config.yaml
num_hidden_layers: 15
hidden_size: 256
num_attention_heads: 3
num_key_value_heads: 3
head_dim: 64
intermediate_size: 1024
vocab_size: 8192
hidden_act: "gelu"
norm: "layernorm"
norm_place: "pre"
norm_eps: 1e-06
positions: "alibi"
qk_norm: false
attn_scale: 0.125
bias: "none"
tie_word_embeddings: true
parallel_block: false
init: "normal"
init_std_qkv: 0.0273
init_std_o: 0.00498
init_std_up: 0.0273
init_std_down: 0.00498
optimizer: "soap_variant"
learning_rate: 0.00385
beta1: 0.95
beta2: 0.99
weight_decay: 0.073
lr_head: 0.00751
max_grad_norm: 1.0
warmup_steps: 200
schedule: "wsd"
decay_fraction: 0.72
decay_shape: "pow"
final_lr_fraction: 0.1
batch_tokens: 131072
max_seq_len: 256
doc_mask: true
train_tokens: 765100000
max_steps: 5838
dataset: "wikipedia_en"
Each number is 500 + 25 x the weight over the matrix's rms, rounded and kept within 0 to 999. Layers, rows and columns count from 0. Numbers have three digits each.

# layer 6 MLP down (transposed), 1024x256, rms 0.111, rows 392-446, columns 0-127
503486543484511522502509445507509470494513516507442526548515487508501510518489497514499497491510516512476529563524514539458512530439487440495483494539451503495496486482507471523530493523530490528484538544491494507488508529525489478451485530489514458544528512528497448521498494480438503470523490432540492465562522516499538491463517465488509508502507486468490496503440509467514467502529
456537511508478543487471493493518510490456461516488498487495479567471537446510486503531485475459530500491493514520511525510488512494537489505480493542508540510491498488534493532505502506522507495482506500493516483526465459506495508518499517511524474485509483514522490488502490518476494543481523546531501498488465480511492518477497492551509498482500499497499511528504541507486489492487
533538510509527505456511493510517484496486520512486499513504534516483541497488525480526472501503470534498502487515520477491490512480479487492493495502470502489490542498467441491506496472490522517474478524513478457500503460514484551527503487485491532521528491517454490492518496517487450506522462507516479503528502488498488487492499490516546523493475519526508525468500512531485490504511
476475525527517522525502505523491497554493523524453515503456484518509490489486525504511508509530505492507520489510522502498490477525524468512480526482481488499453478526510497512494536509529472485494504509500487464513476477481523507485499516507474467517503490481544517484508494557494488480523492510491481523452500527497489452483480476498518511505495495488517487500508528503543485496490
510501516519517519521542536506527485506468553518501522445506479527488529521495537471486474529508520498501530496492514478527516532500495515509474508547513489457429454473479470479501469538506503493525514545508503472504488509539518575500460489494496493488514552486475535505524541499462470484542494517509494517453481475504495511505501496519513490491512469467463475490500516492500517518455
451486539433440474524485507384446527534467496478523541405500513484559514510540449542480494484462451447557525507557395477534507545533536554519520514407538506453448462549530470499528494473413456505549472494489555490529438455474529561530497476449533489486497480451487470465495476471542551501476548542512538449471446551502499498523424506416488517430480482475557466568507553434452542484482
467489480472492498504460473491503491478506499477473517551481524507499531517477522486523514528489452511472511515516480522497479504504521519481489534529535523504468523551521519499518525503531534471510507526482508491441515461492464450464529478503450460523529474519535489521515498516508494508511492467506470529484466490475493473493565554490513510466487560482483522481527564513472517475543
496525510485511481549478500489525515518510498497530508538516484481475492497506446492469540484488535517488504483479509485518501482543508487530500500480493531506494538510504525503479503505520514515491480546522527497538466472495473503534489522513524470504478493510500501493468549494463497491491479519459463516522549541495501508497517526488486488530466506536493516540517535493505498473479
512486526508512508483554490501451501494478544497546513461500519466499462462513502501455464458486474476477512539515512491521508559500469517494488492532548522490467484465481498494539484498513551488539525505546482514508543518526560504545510499518520480556517445529532546499531506496516489513484508527481495469529501549502477525478490506508522517557527506540488519458502523509481503467447
470489451516488518529538515474509477485516520473494490514526534482474516494481542496482472492436499520500475503488477511481500490513512490510516535504463472466538502525507503484451480519546468536509500508499524500547528507549530511490469478505492504506531529467525507484542488514437566509485486463455502483490532522474472484453479524513503472503484482540496552524526480488474508482480
507522528471515537504473547510472525498507525465525495505533479466485520519476520538517488519524490481493499447516501526513523489585516496507476530499517493513496523514523474501530457466520508501501514534506485475470470517508475503505449532573446441516468447496475472485506500500523551484485500463501461509495482497500501507497475504494517479517488529477456536471534496512512494479503
478507576489541509507514496504483466425539520476498500495547498505504492512509504503468508522467502475515491517538484506501480484544531517529468480509545500499522530530516488492503476483481488454485488500457487482495513476547485495473465518533517513463477504502464523518493474494467523511517540545494516506500473473511491479501526485521479500540495493521492516509527505456513506458531
500490542512480477492524561497551480485524491531507551485471501519519482462518492493501514497463498495491514450537473520463518437500481496480533513495506510511501453451495516466482544505472492498490495460491511495534512535474504539523539504484509498473512498525479454501457545503504512483502525487558535492478519484516536506480504524486516435512504506538529487522501491531490542466519
498470492503509488476490428495468554445467525510531518453473473542490535512496454524502489492461517526483480520515499505485506501501499484522521489519491461453519487505558517535515512472509491501528519495552528482506504457502481489467502483506517547493538519506505472508517559488469535472495494486489482498540484494546507503501500524522474484505517513515468514531563495478510533574509
505501495516526488520457518537463449471522507518523437517485464527507494514518499498463473534560514482499450506514480482482490537504503584491536528554483478483523486515511487493507456528519456524511516439531483497488510544531505532522529456516531509496531559512525505510474469489506477500501519474488485485454441539485474466537458508556472490501503531470517524511464468515476511511552
524499471493464479484475529533467489518505512490525503518469461493504491499478510505503485495493463517477459509524497532508517502498488490504543494519497489522521493514511493471498493460507502486483494458490520541466471483503464523470483473503514536519523447516509497554503514510482485492476482476485482476514512500471508486533500475500528516488531489487473523476509491509487497488539
470532543518522493500487509505518553561465490482499487471554512515539546505495490505518523514450537488523459511532496552496488489439489521535511518480486522504526480518514542472480479493487491482473529494495475535441520466501467514506494470473508486492517512477449495513480523513485488518505459521471438491514510512471463469496502497522476546434499503553504510529484486502456519495508
491499487455524495542541440514500488478478494488459484466493454493481522465467494528516455500481475504534535510462483496491473520512493460469470437482523525476506529511502451533536474522488526483491479512478482475509490513511481500517499515502513489545514487529474485536532442468529539554503529539551493504494492538473484483492509475505521527527496495483483479504500511540528518492504
469492487476469495502506542514514483525489492471508481489507490480507529472482536522485493526485552502488488480500515497522515445505524462488447504496503498508476469501543489503552489503482469483523511504484543472475517481519550492482489461492535520499499519526486474451506506485482500490488498495519449514443485522489515462483459503535494495470506504533511493432460530487528488507499
523551582497518503497492468519487516492508529565513502492513501506513517485557506438501452491535453522469523496505507426529473477553494519452475470471521469482517445482491547455493515516466522534502500479499505492482516500532505501463464511493521453551536477498527462508523541533494474533511515497502512554488505530511504547522469481537491473484503470500519499467509495477487549498478
519526484505515489507527525504481482459523503507471494542538477479537513491463484469494490499452521530492504500531553484483488489562505471523561552482508481506453532507524456525539522509535498503540480487479538536522508510504481502557478551493448514493501510491523553512519499470479511488494504517523499514497512528476466524481505508495527497511500484503481460553511535484465490481550
470511452487490496470491485531531540507508484471512547506489496485534519473479484532518496455479517541474526499506496498505486500502489500484494497499522528482495472525492496506531488495502490465515509504477506548464528505538455471519494506495512477526527510499512455464471546496521523475504466504501479460515569467484528456520509472483454504506485517513525504489537513492481549512513
508493491485473448528515497465539510507460503478488472531536508506476498487482482469508543481453520489459472518516480494489495528526528490516504551472500482471498492511507526477553526480493511485479530524515509477466464508505505495522463509487492477475497534485479481514486495474502464498526481465564526530516501505493524505484475468481484513499487481503508526540546505461565508516488
544489522484490527477486515481499478501451495474525523516513511523484510465474494459513521464472500477505507503510478484499529538469495481531504500500462478513503521564529510511482502504500479493446512487479540481495478533483500516451479520512535451494509486519463500507486487505505476506501513484492506478505498465483448534533509500473509471517473510497484482533490486520503489498538
512583510479577529516503485495514528527520545460483504506482524462506519550493494584524455532490517493502469519493490543500455497591493519480505468539483501482528550517497485505495528477506500533507461506460561499501531460455479486512507489474483458500569500507505524477549498525484510497498523466473584581500533518493532504501456580482461484448515475545486492467432512467440543515496
501533486468537487515522465484516554473510491504494498476479545460507515532466538497540525546523509487497490492514511501491522481501472499579492479481531479454489472516481509508493496500495487496485448504499485512517495480496545500500526515494498507488498482499508488503502477489515496489470503507476483482478483508502527520495542493493507488457541493506542491479461465518487514540528
497545507478554529517501464534515476504506467491540505562496527467475508489484470496521502499489524492487481523502494528542521528476518478504488507502475514508493478505494477499498467478524505504501516512497489511479452502525496468513520490517502452520463505485484485490498522513508548524493517530508522532541496469509501529484548489465513507500489467494510452494516495476514505497501
532514508500494506506502491499474468475512467528487483536474493497507579499490448504513516532512483530518536518509517487522506476442525495513507512478499497525512495519536538493472506521494524535502482529505457481505496478480523539521537475479500507463485507501535529477497499498501489486494517523474496467526584479467466503496495506535493519517503510448518492542464485487508463498495
509514497483505516510485508518483469514492482528484495515501463468477501524483530475532478541537526518533496486476468482530468476517474460502474451510526509519487485493496522501486508521537500504454507487483530480422521533510447490461509535490529510470498479540502480495505485489480484497540509512510518503495462488496519494497474503549476509525533510517513513533500514510517525515510
498513543537508498498527500488549508508502502494440468492519514553498454482534493477477514481521494521504498524499526516521483475479470495495511473454482487504518512520515541511470484515502497485468478501469509479510499529476530487518483515490500475482552513484475487482490478485494529504447520465512517534529597478528498552462519520507496473456560514480517469510494476519497467464505
470522488487460506491507523577472539518494496472482505526508499505501517509515476468475517532444480480457528503502518449528488461511482508512530528526492430500498465435524476477480510494528498555499447455451495450514521505500521458498482509524500522467541534541507443532486517516488492480494432503527509474466497528500503510501510516468538516489533490497484503502493487506478485484474
503530511455508503474487536500490455526466511489517521490493479525548516501532528500472475528528504490506473480502487494509490498509495520520531549494542521522530487509488457472444523495519492478501500499518489515524532528500500521493546482514490495511466519469484504534497484459540518500507508490467484474484481508492536475508521472450496463524520478472446463484502531498517534469493
525488537533528518477524501490449477511517487501502517505506486501487459482510495480517492464476462532468451503524515526444499526524498537523491510529494456495514489552519504545476481496509542515514528490507456493477502515493539529495533535502524519542481507513522501432476506528468498529536479501484505499501527545520506453533496516506492497513496472490466496476466485513490504468502
549505509479490490473490531547515477531526525501499462487493477482486518536465460486537490517523443483498490479525494463497467463453438558490547526512500497514491516481530463491451501496482463519505460488521509544565509502501491515518531502507540498507504537509453465485498498472459542505509496519486524483511502539485496497446497507501475537478500499479501557557466483493538501514494
486491499478491500484469503503482519521479490521482492459521468547472505493504498497527480482535496523471466539519435481484495517517509472496489498509473489503483477508503485538493488512515493496509515517504505523482471507526479489497480502517499483518528491543449492500537507490498474494495470448458508536476502493473491523501506505479475471495534474492528520493522464509519530520503
554497510521481535513449455492469538514469521488500478468484465524517495507493500498540502499491474487483492521474470489493494490527488503493555495485501500538539512471480511527487522509496498476532507510453551523478537501532526466515486509500468483440488443521487457494518536472503457499540496546503479491507480504497554465480506489498509450497493510459504506489510519467505504499530
509495485467472492502459535513492506481522483493478509537520474495541526505486485540523470489530509511513528463471513484503471498528517497514476471495522477511541500500501523503505540463495465500521486490504498508552479529504494467529510519511492476496507523534501487514494511494486507547529536511529504523536472480514464524536517472496545502503460506522513518505505528500531532480499
484467503496488459504516488506539550478472481470502499503490467513477484513533521535491501473510492486512467491494530515488486479482451488541484487496546541532502471474478495490453506559517487535481501517504511536507513503480490498513475503478515489494498549489496520538505532530478488518487509505518504488473486511543458503466514509477508528437483516534490518523510485495502492470486
523485567476519462488485477459498495526486506499514505475522531485510488566516507521488516497488487487467496508488455480501480510491542538492472509522485558507503494477491482488511502502454503485449502510515513530438498516514497526505500497479523488518505489506513512501537480496473514458497484492525483492500495499506472517540480528451501486506483495503497489466449469494485485493533
455500472515482486494491493509483489459498492471472516461548518505517518480518485537513488498498497534506494509497474465436506478490503507508497494502492512488467479501484491453539485496493490480498477551518475528507481486457476505475502504533503521473486495513483542535488484496467503527511512485478507517485495551512550503495506468545520540507474519500480467465500524509518515504460
522494542542450530482538490516493480489477508502450494481540542511523521549487472520475521500493491472481499487508462472514559484519523488493509471517462498511473517496480511519511481510529517503496484514454586485500497480461474488495545485507479506516487503466531511549534476480548491510502464455488502507464504521501516500501501531515488470463499479496528499508504510521470515474513
534504539543545495541516496455529535543498518503488500499494505493497479468528464488491498523494479468514502492464472509527501489493511531481481483492482504501449520491499473512522505507509515491469532505521513504532476486501480528520519530516493486504492549508558492523502472490506497498480470506516539529456537473489485511528546494544507519500511468498480515514498542579468524480502
494512505467493473523489511546513495501474498449474533508502485495502498499510506460524502501502467466487491465516502521488520495521507544515536517545460518504495481513498531486564535503451506518451488507518523485502488502490477471549501521459483544499474498519497528500504511513505490478530437504473540524503519503486492517489495537474504517505491482481494508529511512500512502528527
469495470489491449479530479482497510509458470499462506479508532487552473540489515497517513487464462533526427502480487529494495533534501496486495480482502483474498473506452468539500504538516439469480538523518496479506479484497517511479494541477492532499487523468516539523524543516488519494514499521496536440473501471517505512520521483445498447496496485516513526481498533507494470518504
462468528509507502491502481514490493476461466473483483492495511489533518509508469537544506498520507483481477474482497526501504532517512524464518461471491520541506476539492511530513493502495515533508513500487553506504491521494501513546504520546527510484476492506513491472509474519478483458533526529475504539465496520486491525516467495475494479494497463519458540518488474486537522538506
500468492536511500522477505474554461519504474487524522476529524537483470516492544536501491477489532515530460445522480512530495513496477489553516510521507518574547509486491500516529535519476514471489466451505500510487498501504478500518525509498470443477467501440496495534498502517531476514493442532485544526482530483464524468503468497482520506504505445543473519465455479500540481488511
480521500508521470493441508531468528483521488470517514515471465506477514500507505509498481515478481484491494497503493481508449481494502490491512547509466501496527497528473490483500501487512481496454496524537514503494514483538479524506510489495528509508482462475537532520496484504496514436515476529466495472488473517502511517496494520509496467494506485512524512507517507478509524477537
491510511520485517523522513457521514522498500512559546486543505510508484544497492518527516482493515485485491510486497484508517505486486478476536468535495545515464499478429521529451467567499481473445457480499511483460483491486473510522475520532526491505489480483515516480495507469484501482467505498513422516492495455535500492505516514523490451512474530463485474495475521532453538516438
487515513479514509513479472476488500497499473514495457528539525508505495492460473486473518479485495496485505474468487485523516530505508506448475530477496498499498518505493518504511473502502550466493533471518470482515486502503473495494511504525490485547468454532525521481510524474498518496489534532490530501495515526498487486500510458462513488532474540503506483492495513490479501480488
499531505489497504456507518471493513498463518485505496484551510486519496493455499515483533496480501528473516542457499512459485494542493520498459501492520498452511513505511525500511490518517549493435524507465505515570494495527511481505475505473532531519527525508461472547516482444514495539493490532576507519526528436483503486496477508493548436479475482462493502504519499502548471490487
524509498474453491496524536522521505504475518533487477455465470487508497483472512480501479491496462517527522470541503498473514483506470523504530515508495455517554516533521514487519510505557460552502522525506501525506459503503461458530505485467499509466483474497536507467523501534497515528517500450510580472482481508543527493486501496464550481520449547427537512467527499486503481483521
485536546499473486518533479481496466468477519497523492476548474561487451467471473457501514492517555476531488469481505512484523504478497518493506465526502447570514508516513526511497472512508529537481537509499481526516490479429498465518488500496546489474480539468462462499485505464512479507522494438494531487545522502488490498460571539494514477500464538452546552522495508516531497509535
505500511426486481522516475513497541501517493536458500481527501484513500513476553490512494499519475524503532482526471520493473518446490473532476469499514520480470505492488525485565499469471495511486510490504488517485502502571483489464539538503455525515525503511515477498532500526486489479469531494522534490481532504517496499493513474488498465541514492486492472491500533505502510467530
524464475494492519485456528531495521454537504511503520560497496463540521522524500540487489514491471500477495525553527499438497520486521519478525499524462507513484471513494489488492486503452481479518458517487534508490488511519531476489552507488469531526471515550497472545533512501500477488515470536475486482481497511509518470525523498521469494484521525497516529508505481502549519543520
468515528526528472509493455540508501525462487530477511506492513516502453524521520487458471436486482472532499511479525489476481501505518524495530548487495498460501551520497523544528477509478504482430491550514497505482457491537491479492491486473510504468457477488472455509510519486477527523474442506454502498497512484487468466475498499505555464546521488493531513510478468488533515541458
# layer 6 MLP up, 1024x256, rms 0.11, rows 393-446, columns 0-127
560540475504532524498504459486507475533500494482512508487517462443470480515512460519470512518499538533556497465480497485498500525505483541463501529522512478525528507516486520554509519508533523487501498542535486499522523473519507522466441476512496490510505518502480516494519464543455526488498481510505488489470509519467503496485495473511481459508493452510499508500491525488494540515459
478505520523481498503528461548537499500514464493503493520527519491520511472512506516487539506493497466520506496493491484485524517466502490497524485418490507473485533511547529504470503508491510556513515499523529516528485513525458507516513502521513481443504504536501499530498506494490462505539520476499487446547484513530524478461528502505468470524521450541530502502501494529536493497446
463468499484504477490495509480461498497486495473484466529540485511508486549486483464467523477413511529481530505505514500460552501503508498503520504483524471520526488460487517493493460458492485548521480524512513484471559514537481484489493482500497502512524502508493529463490499508498503497506492519490435429498513513525514544535484455488493500469498494536542530536519506469494511489502
502500531498522441477523470497494498492500500492501553509542503506427462471521500485497490493484505481473552544500500449459474495509496539476502508481507535514522474498544486505481487529506474537525443503480492473478484486500525503521481520534490480511517494501438517513550484494501522455530478489540500480474540469486450470496477448485526465524487513464518491538520480536524483498487
540510510475437468499498536447532533488436456518517502529497464470559486532535543528506509508507569511437531439516499485465542475566546469511487460465522503555455480449523507462541542502439485468539491469513541506501482466442480551483427488542511508470453495431501438411493516505525520531510565592547520475550509542560505460538494526450504493503478550431572487494477526498464506468459
466502513481530499517531552467530510516496452508443473522513476489531494494476471529534504497492470501483484445506516462493513496528489514472545506469523523491520466504544535492506542516481506506493489509506537528567497562521509499513509485550502543491474466460446452510521502519518498519503500479516492472515484508558484476485515525527474518498510499501491493533489461512462462493501
518491470536523488480474514541506467484540481487488470443471503499496524483501530486504491524458506484562512499504470513498495530536506529519505549540457474532506513541503508457511537514507498524536510485517481488570524538536504523498503484498480484497524499512503480477496466517462516485540523524534503510512507482481516530520474476494506495474494487469507506464488490522472511502467
566510466516500473486541513510498519524482490518501498461491503478519447442478486487482508524515538498493472495492496530520477513506427503469531469507509433487499521480498528517535494513546542469550534498500517507526556506482541498560529545458526454543517536476509516441456517536541513507507504514497447447494521511489538463489462528459502496509490553565542498476479523512519465532493
494525514515508516509508509475482513489497501495519469494545486540470459477510518527429499519533497486463486503528476465554484487503484492523459527506506472523480511499493464503532479515479535495503518493541458457517513520501460503506504507497496496479459481509497456490490485519526496490489461525576524487501474488491526460506526497497547503512491480474500446501480496484521490513485
528466495540542507505471505477498483540518475485477478470500517569485477496495469505489498509496477533498476531537522475482494472461490489487498438513515489488477468512506485494473550530483532500514538501477487446482499456516468490542536479498508529518483519503494516467497474524488445535457510486475527511487470533460480465552471542511504520477504521529479492526498510497542467553460
501472493476506527518470524553422523502526460458477532493475524517535494510467536469507486488514519568522491498490517537491482518512471489505515495469518489473466470475487495475474458531510512550499557503513496496484525500519461530524490490516467542502496485481485456472487498488511504467472503443500508507517494499481444518518500460539500471475471485510501485509471500532513504484480
488483492497498514544511541457500529485537496490475504491527471502535538501492498490468547465517544510529484442499490548505541479499508462503502558480491542497484454505510469493510490554536505522518537505516482488475508516501484494495501536475457503488471529523480497497499508503560520482485531535531504464531512511437524514445477502516460566521479520536508485502458490495492498515468
487475491511487490500514539479501462501515497503527520532461502445488473480506520502493558479526477451519499481476517524493499509487551493477496453521501522502499533459486531492533522490536501509497449500452449509502513523487522516543539511465499524489531487514508520484518516489504439481460467504505481541554537465463474454497487466526521532518486521497518481461476492501491471465453
513503506517522540519486512528520507502495481518508470462549482470483495509490500479508519493484479484515497508425503532562477499505487485505539513489523514491499528496501493482549514523464549477509482486508470464571462514497490489475480496458447494495480497496475505513530515515495526510484498498506473486510465505518520482491510467456503503445512511518518515531463527502489524511528
463513477523493500494479540484543506491502475489492549513553489490505500501500490531489491476506541528516551472487520493479503504519461505496465459508495514482479551484473531513475511479486505471495516505514487503531548497493503478519533517470496494512474558482479498500483521476550515503495494572501522535489483519499496508497508499507513521527459497547503517512460506533496507504495
481496505549453461537477491469541514486497508482485458489535579513551467460523526500466506511451491432505520493458451489443522527529527540479518509512512514482469510510538460438520541496488479478563517545535542474508501480483543547483504503519513493490530512457476455490514511489504502523473509472504510484503460504551536481492506495501506466462509503479486512478466520523492486486477
507432473521507530503508528541459514525508537484457520527480499528486461475533495506492564520520514470471497534487513539477514475512487505473470491482502503470494510521513520515489494474527479509506468473506469535522505488499518489502544489527512493474503506540469485490460487450514467516503470512505491452558477453479484524535535478436461503504436508471525505539507468506517509506512
495526483496529488455488492509469516446518534513501490495510487502502487532548554469534494502488461467459487507484508461490490474506531513503491465486487543520519512496537530477489520483499450490529488513502473500453511534507452541506494546499514498508497509502494504521517503519549462518465518532527496491519491504494486501488535525466530500510473510454476503506511511558495501508524
494509496541472456493475503512497469482510482474493514545485484526519509485516470456480495462488491519468456505513529462521459528522530473478511459441505476498463528538564529491488493542490501481539514466494513471488502482514525524487521511471522467507450497493504498541510505503500532523485512474536507515507492512500521521504477501557489527497492495464531533531492525531487477472509
485470469504504486461522535511489493484519473485453496517481497496470492525542517508497532540539527530509518452511511472500522523473492552473486474511485496510489510519534481498499475476470470529467541495512515499502496493531477474495524482481504476501463525513512541472489481465572516486465487516498485508507502502501501496520471505514471502493526513530510462474532507475548502485495
477498515520533518488496483559470417475447437490488486531534519477487500524487523512515499520498492519527500543498454529487519495486503479527541516489488463469504477480528482507497503496520496481488529450529522496504479451491526521506491501484506475485447488538536520524447437514442472468535530476508497516509465510507503509501532508485521484481506511459485522483512532476482476433483
516511459498496504520484522512489480515538498514512537482502478495473451496516519495504474491512524521494506503515532506505530490517480455513513466468494536551484498480478481551461486513507501514512500496490500507523515482458489503459547470512494495511484490524518540444457498492476479462459493477486478542501491484522492497531516498476478498492505563488497494444473482518532508503505
459496474511529491522528502500487511504525491486489510477534534498501475544507535521465533550525452514501517489499503440508489490533533528471520505493484484501491475485491519503496451520497507508574478478524449508505490456524514483503496488517492501508506489506528486519543492483489531499489515468484505520492508479541521503482512524494483479478501527496549499493490516498504512466496
480554504477510473522508529497471516521457560512540493501519494454476472469457491545472558529479498499517524473478490495506472531558491492509527469517479506523489502483528521465507464455540519528484470522515426472498525462534469483512518536511511500509555485488442509479492496527462489505534487475504524508555472494473501539483494512504495496474471512465496460478459466542511557534496
471492485527509475498488513511498464561551545532420492504508490511461518498556497485498490478511457494522486542497468490483522501530498490457500473512450542519489506487482513523505508479521560476505512475474560486447497504521469540544474453485513510499470495530513487544481476507489522468537482544490549491519493462503498477496529469517506513513512470489474496513473481471486493472468
516491536523475532478474500502505448501533514448514481503534464531477479488492540488525534535489498490519485503524544497522497467517520519499504494464500520491475567488542495499481492500459502494504488521480513487506477474456522493515513468553534501482463508513473550541428504498532493498558514491482511498524531504522505503525512472491518524503472499509467483536477518487529476456494
519546512507491518501514503525540502500506477493500449495475489546513479474522506496513517492501500520490545533503523453508469496479511484518519479520495473510496494502532490500491500528496471508456477510473517434502502495480509489517540527495506532480497509503518512495466483492521532501480490494486514537504480494512480519479540533471496488497483510506510524511457495471509529512479
547496481490510534514501502466503537500483491523524530513484457482511484447460439507519514506490493465492498522492517471510521485494505475453503530509460493465509425476480497449508483535503457549502486468472522429489523532457463505495506512464555534493522506513531519460479522485513502486513475476528510515450445514489519535541502501550536478499476529490509493515489498512481483485489
554480484518520466480470483493510481489542524530500460518515486520465493512471492504442472516515504509511506495516510489501507476496485495485533470493529493538490524497466490467507474487489509516476478484515488456511550495460500511483523492530492480550524497489506544492522518472525517531522491516485506480486466496507478475479472512495495472463531520486482520516493501505531504460470
523496512501495504454499504478538490454469512519521499472510536491509497495520564548487500511512471495499488513515445535527525499500513510512507532501511518519551502534465521532528458528460534540493554514514484516479494468457462536481504513499498515509502483446449512442508468525511521537510570513506488507541461502484523505541480445480513548505505511535486503483498505517484537512507
491513508509488487505457509489498492500538463516484487514514512538454532478510484528459527465537511472463539525501523463480467559519526499530471478449535547534478502466479489454510512526506497513531520536486482497491501488503545526522496525480470507460534496512536520505486547449531514468492477480538489458525501498518455516480514491454478494512540506494527499487559518528468488529492
510459504465510478500525493490476487522513505408490485502461493483479527477511487467492492486491541491494547508487510495486554511491506485494475495489480497536456474516450501498500523511494462475540530539477498518531521497503472501512534502515516497493509527501487498528507498515493540456487511483506497456483496491487505516464548488513517502498465482491505507512560486490546515508471
505523446516497495471570561451496484478490482563476481533505528513542472483490530511474454486522513545494508463459494478542489493542514499529483477519481500546490533458488468526503487527468480504521520504501514497438481487479526510491468522509471527484499478461532477460479467534553498542517501513468511518501514508488463531554507516501522502558521502504468468535507556519457499489483
522514543517500545507482521501555494521490550489499509473503539502502515501532515523492523525504516529518497485466530508501503499485504528519524486503535475519544499495522522444473482493501470548511485480506465503500482503511543494476484466499499479476492491473547526525507513489474498511490495513504503450524488496488520502489542517492540510504469503482484483486494520489422488530516
484486482488509524532486482506512501458532506475513469512499521516522538538487519468518539448469493505510525474498473521554511490510494494515522479467500517461475493534529509512475503497463543517525501493509522498503505504464469497511474477509518529479475526459493502496488470541488497493474506484478543504516502488500470504521501529512519516511512463502530494498492512527511511510460
474515512510503498483544522517509473470489517519507493493516506476469515517499455488515500481487505494480457489491494542467523471503510508517469490557502522492493469457480503516517511507467529502473475534526522501490476483502495546487521478507515504482507548496530522529491498542486512511461508483454533421481482471519513542515519511532494476461447499531504492502494471469521468457512
555537506534475509498476507520465503505529526532508510485495504505495534504528462502511502536505508472500500499460487514499485503506508457474517503516491495468517528477502466540460499509488539471493492464510498472527514472542526528516471516520509489481501466542494518525507489535525495488509491476541526520504507465483527477498480467531527516492444481467507506477493495480480526466559
524497440519512522510506535526514508496517482481484488549487470489467544483508490480534497520481481523518497516497551494472506458524463475474530487513536502494545506479492496511458477492497494506519507471489490445512528513505529494510525527538488511489489507515493521509491465489490474529479538489491493501498542526498515534482521509516536521494503524493523539487483518503487484499480
453532501483469539500495490462504503516498473480472503503482527474485514488518517501518519512519459499474503493437485480526502512549492489531461489509493493495527458479518516501471479474522474553530540488486495447506484487500527501504508467509527535507506493523521475511562499473488510493464482527512474504504549506511462523527530487496534484490489474523450541495526520552485481466468
467456466507550524503536506506519490543521470503470483502497467522499501461518482486517523485524519495490473491506505552510484507486531529503496507525497525450480497490510483494471538503472489495484483489472448476487506520566529458504493482496491515504519503533479497484469529488477480495502509500503509493511527475475479515494515516497430506541470492513519505455493493477509529551498
529511503479521526506479510538470464475530452466489473477503510484498507536472512519476509528495514560455506500534513486534485481539487488523489547545485497531511502475485475471511490536500503492559519465516492500493478528532468509498474488507511503529493494497496522489510500531504460512516486511527482497515489523501488550507455517485518486533502500469483528475507465479532474521469
506490529528501501513516491453497516486534539522493498443516485505515501529528546526463499512538502497504499538496478474511498538480517481498476490500502469514521528503485494501462505474520497502520496468502474491487519509499520522485500479499496468504504503485492470508518508500494490509536513484577483480481493527482495450522545479554497475484507547503517480461507518517477489469507
518475481531511474478518500452497482497453515460521524503503502519477481484465561537459487494477450490480487512520499520509495514496474467454524478501477521526470486497505500541488486526464520463478477535482501485533482511505487510465528479502509476556475523544491520534509552538518487505470516480490453529523484436511487539500534525540507464467500497510546513554471536496488488537466
485500494544505492517475482523521515521530476466532485498498475515520510496511480508493505504499489469487522535513496523501459492468529469532487529503482509501515545451477537490502546553476519471492440491455499459494534497516524467534528492490479493519452518509508546462455510518535522511528475467499490465504491465520509509508480480486529504505511470513544491473462503522489499471476
522485468489489451502497478461506467480490521468519458496490484466488473504542513510531537473517513497510498509511537476497468511531502528475509533474519486487490495492508446489484486511511458483486502482511495486421523503516499513523477504479496468494507532524504511513511503497534517500426511522518474507503468510469495483501500476484488489498505491482468461493522541483500488517507
489488483519484523525516537448519468503500514487478488501522493493494477505507503478495509501520488500487497489512493524472524492476511461553514429452528482478466484518534499512504496522493514478516466528478479509524464475470522513499512519448526497522528527514485445516486501500484478500491509470544495528518525493491477487534473494503589538507487498513495488519519495507486472493502
543543465517508489472499535529511509501512508495507494518494497519473481505511506475509544522481501493503474500522483477470498532516460498465506478536512502492500495471464486523486510455500465497501499487535478478508505460575483514526478511550506512484521503493460553499506467504474519470477492483501497516498486466518498538496469488490513503485495524492496482551496531467529480454462
516467516499515499453518525540505495509509517511504488484465480495478515485515500475506480499514519503510490513532537508488532455514478512561532449458487544500510504441524464499534492506509489500514429529500468540507518538496484510473463520508485510445510478524504459478490482503482517517511483481478497502505528509501497495522487515474519478508441533480493437477511494488525479494515
520478470525492500528554476493498461482516498472475471539539502538495480486475498435536539505462474503509511493494497521518489498520475565503505531478489534476497500488473500518473509482557469528510491500521488499560502493518532520511480465445462506574447515495459492488475486480511490512504481526476496562530488506506528517541463529484482513523482502509485474502473500505521498490476
548511491486501559504515504495520552497507545505520468513455507521476512496492513493523456469467516499503460509556477460466515489498489496510488506498450484487466484505530485507550514451526523496478499517525521481472522459539492530500510529474520484442470512491499489496511477539417485495446518465514502508478458484539505494487494493512526483481488515476535479490489513527528499519524
470487504479538490518460517505490472479510490479521478490508437518535490514481460471516487517553471442470490455484491475494463541522469493470493519517474522558486518515460489471464527513473491503516499503497480488504538544495489497469518538492538516532556493476470494516495449467527503463469456527552564481454513472533446484481497491485497543503532537494472475491522511568506505493483
498466498499550501538501464504520529500503482525505506481515482541503492502506540497541529466498507496487537479486541495526507510510495463500497535564575465465462473466495507516557525487509513459477487511554502460547483521510511479524526511531477529491498540492444539510500528518441469487490499486487473536458451501490491492510510502474485494522499566506515472520510511487484514487483
523483483518541507485504549488499521502457479458516492507513511501521525474493559486518528501508475473508527475472508475510530499516537509478445450520552487495474525466508499532543555475495495526518523471473478457488520485511490512506519492473495529516549549473480541476500470511487489499478497486485461486521486526492489521494536457479543522571507504473488490496512495539480519512472
532524470516541473518529464484481476490511472470519523516484500549438490468560480544498485501516533507495502519470558449494554459535489508468544475503515518518494507524526486534488503489515499484507464520499486534492474481519492495555502536488514470520497509497517454529478514513556538482493505483488500488501472498508519541509499533523498466424488499487501500494516533463498459484475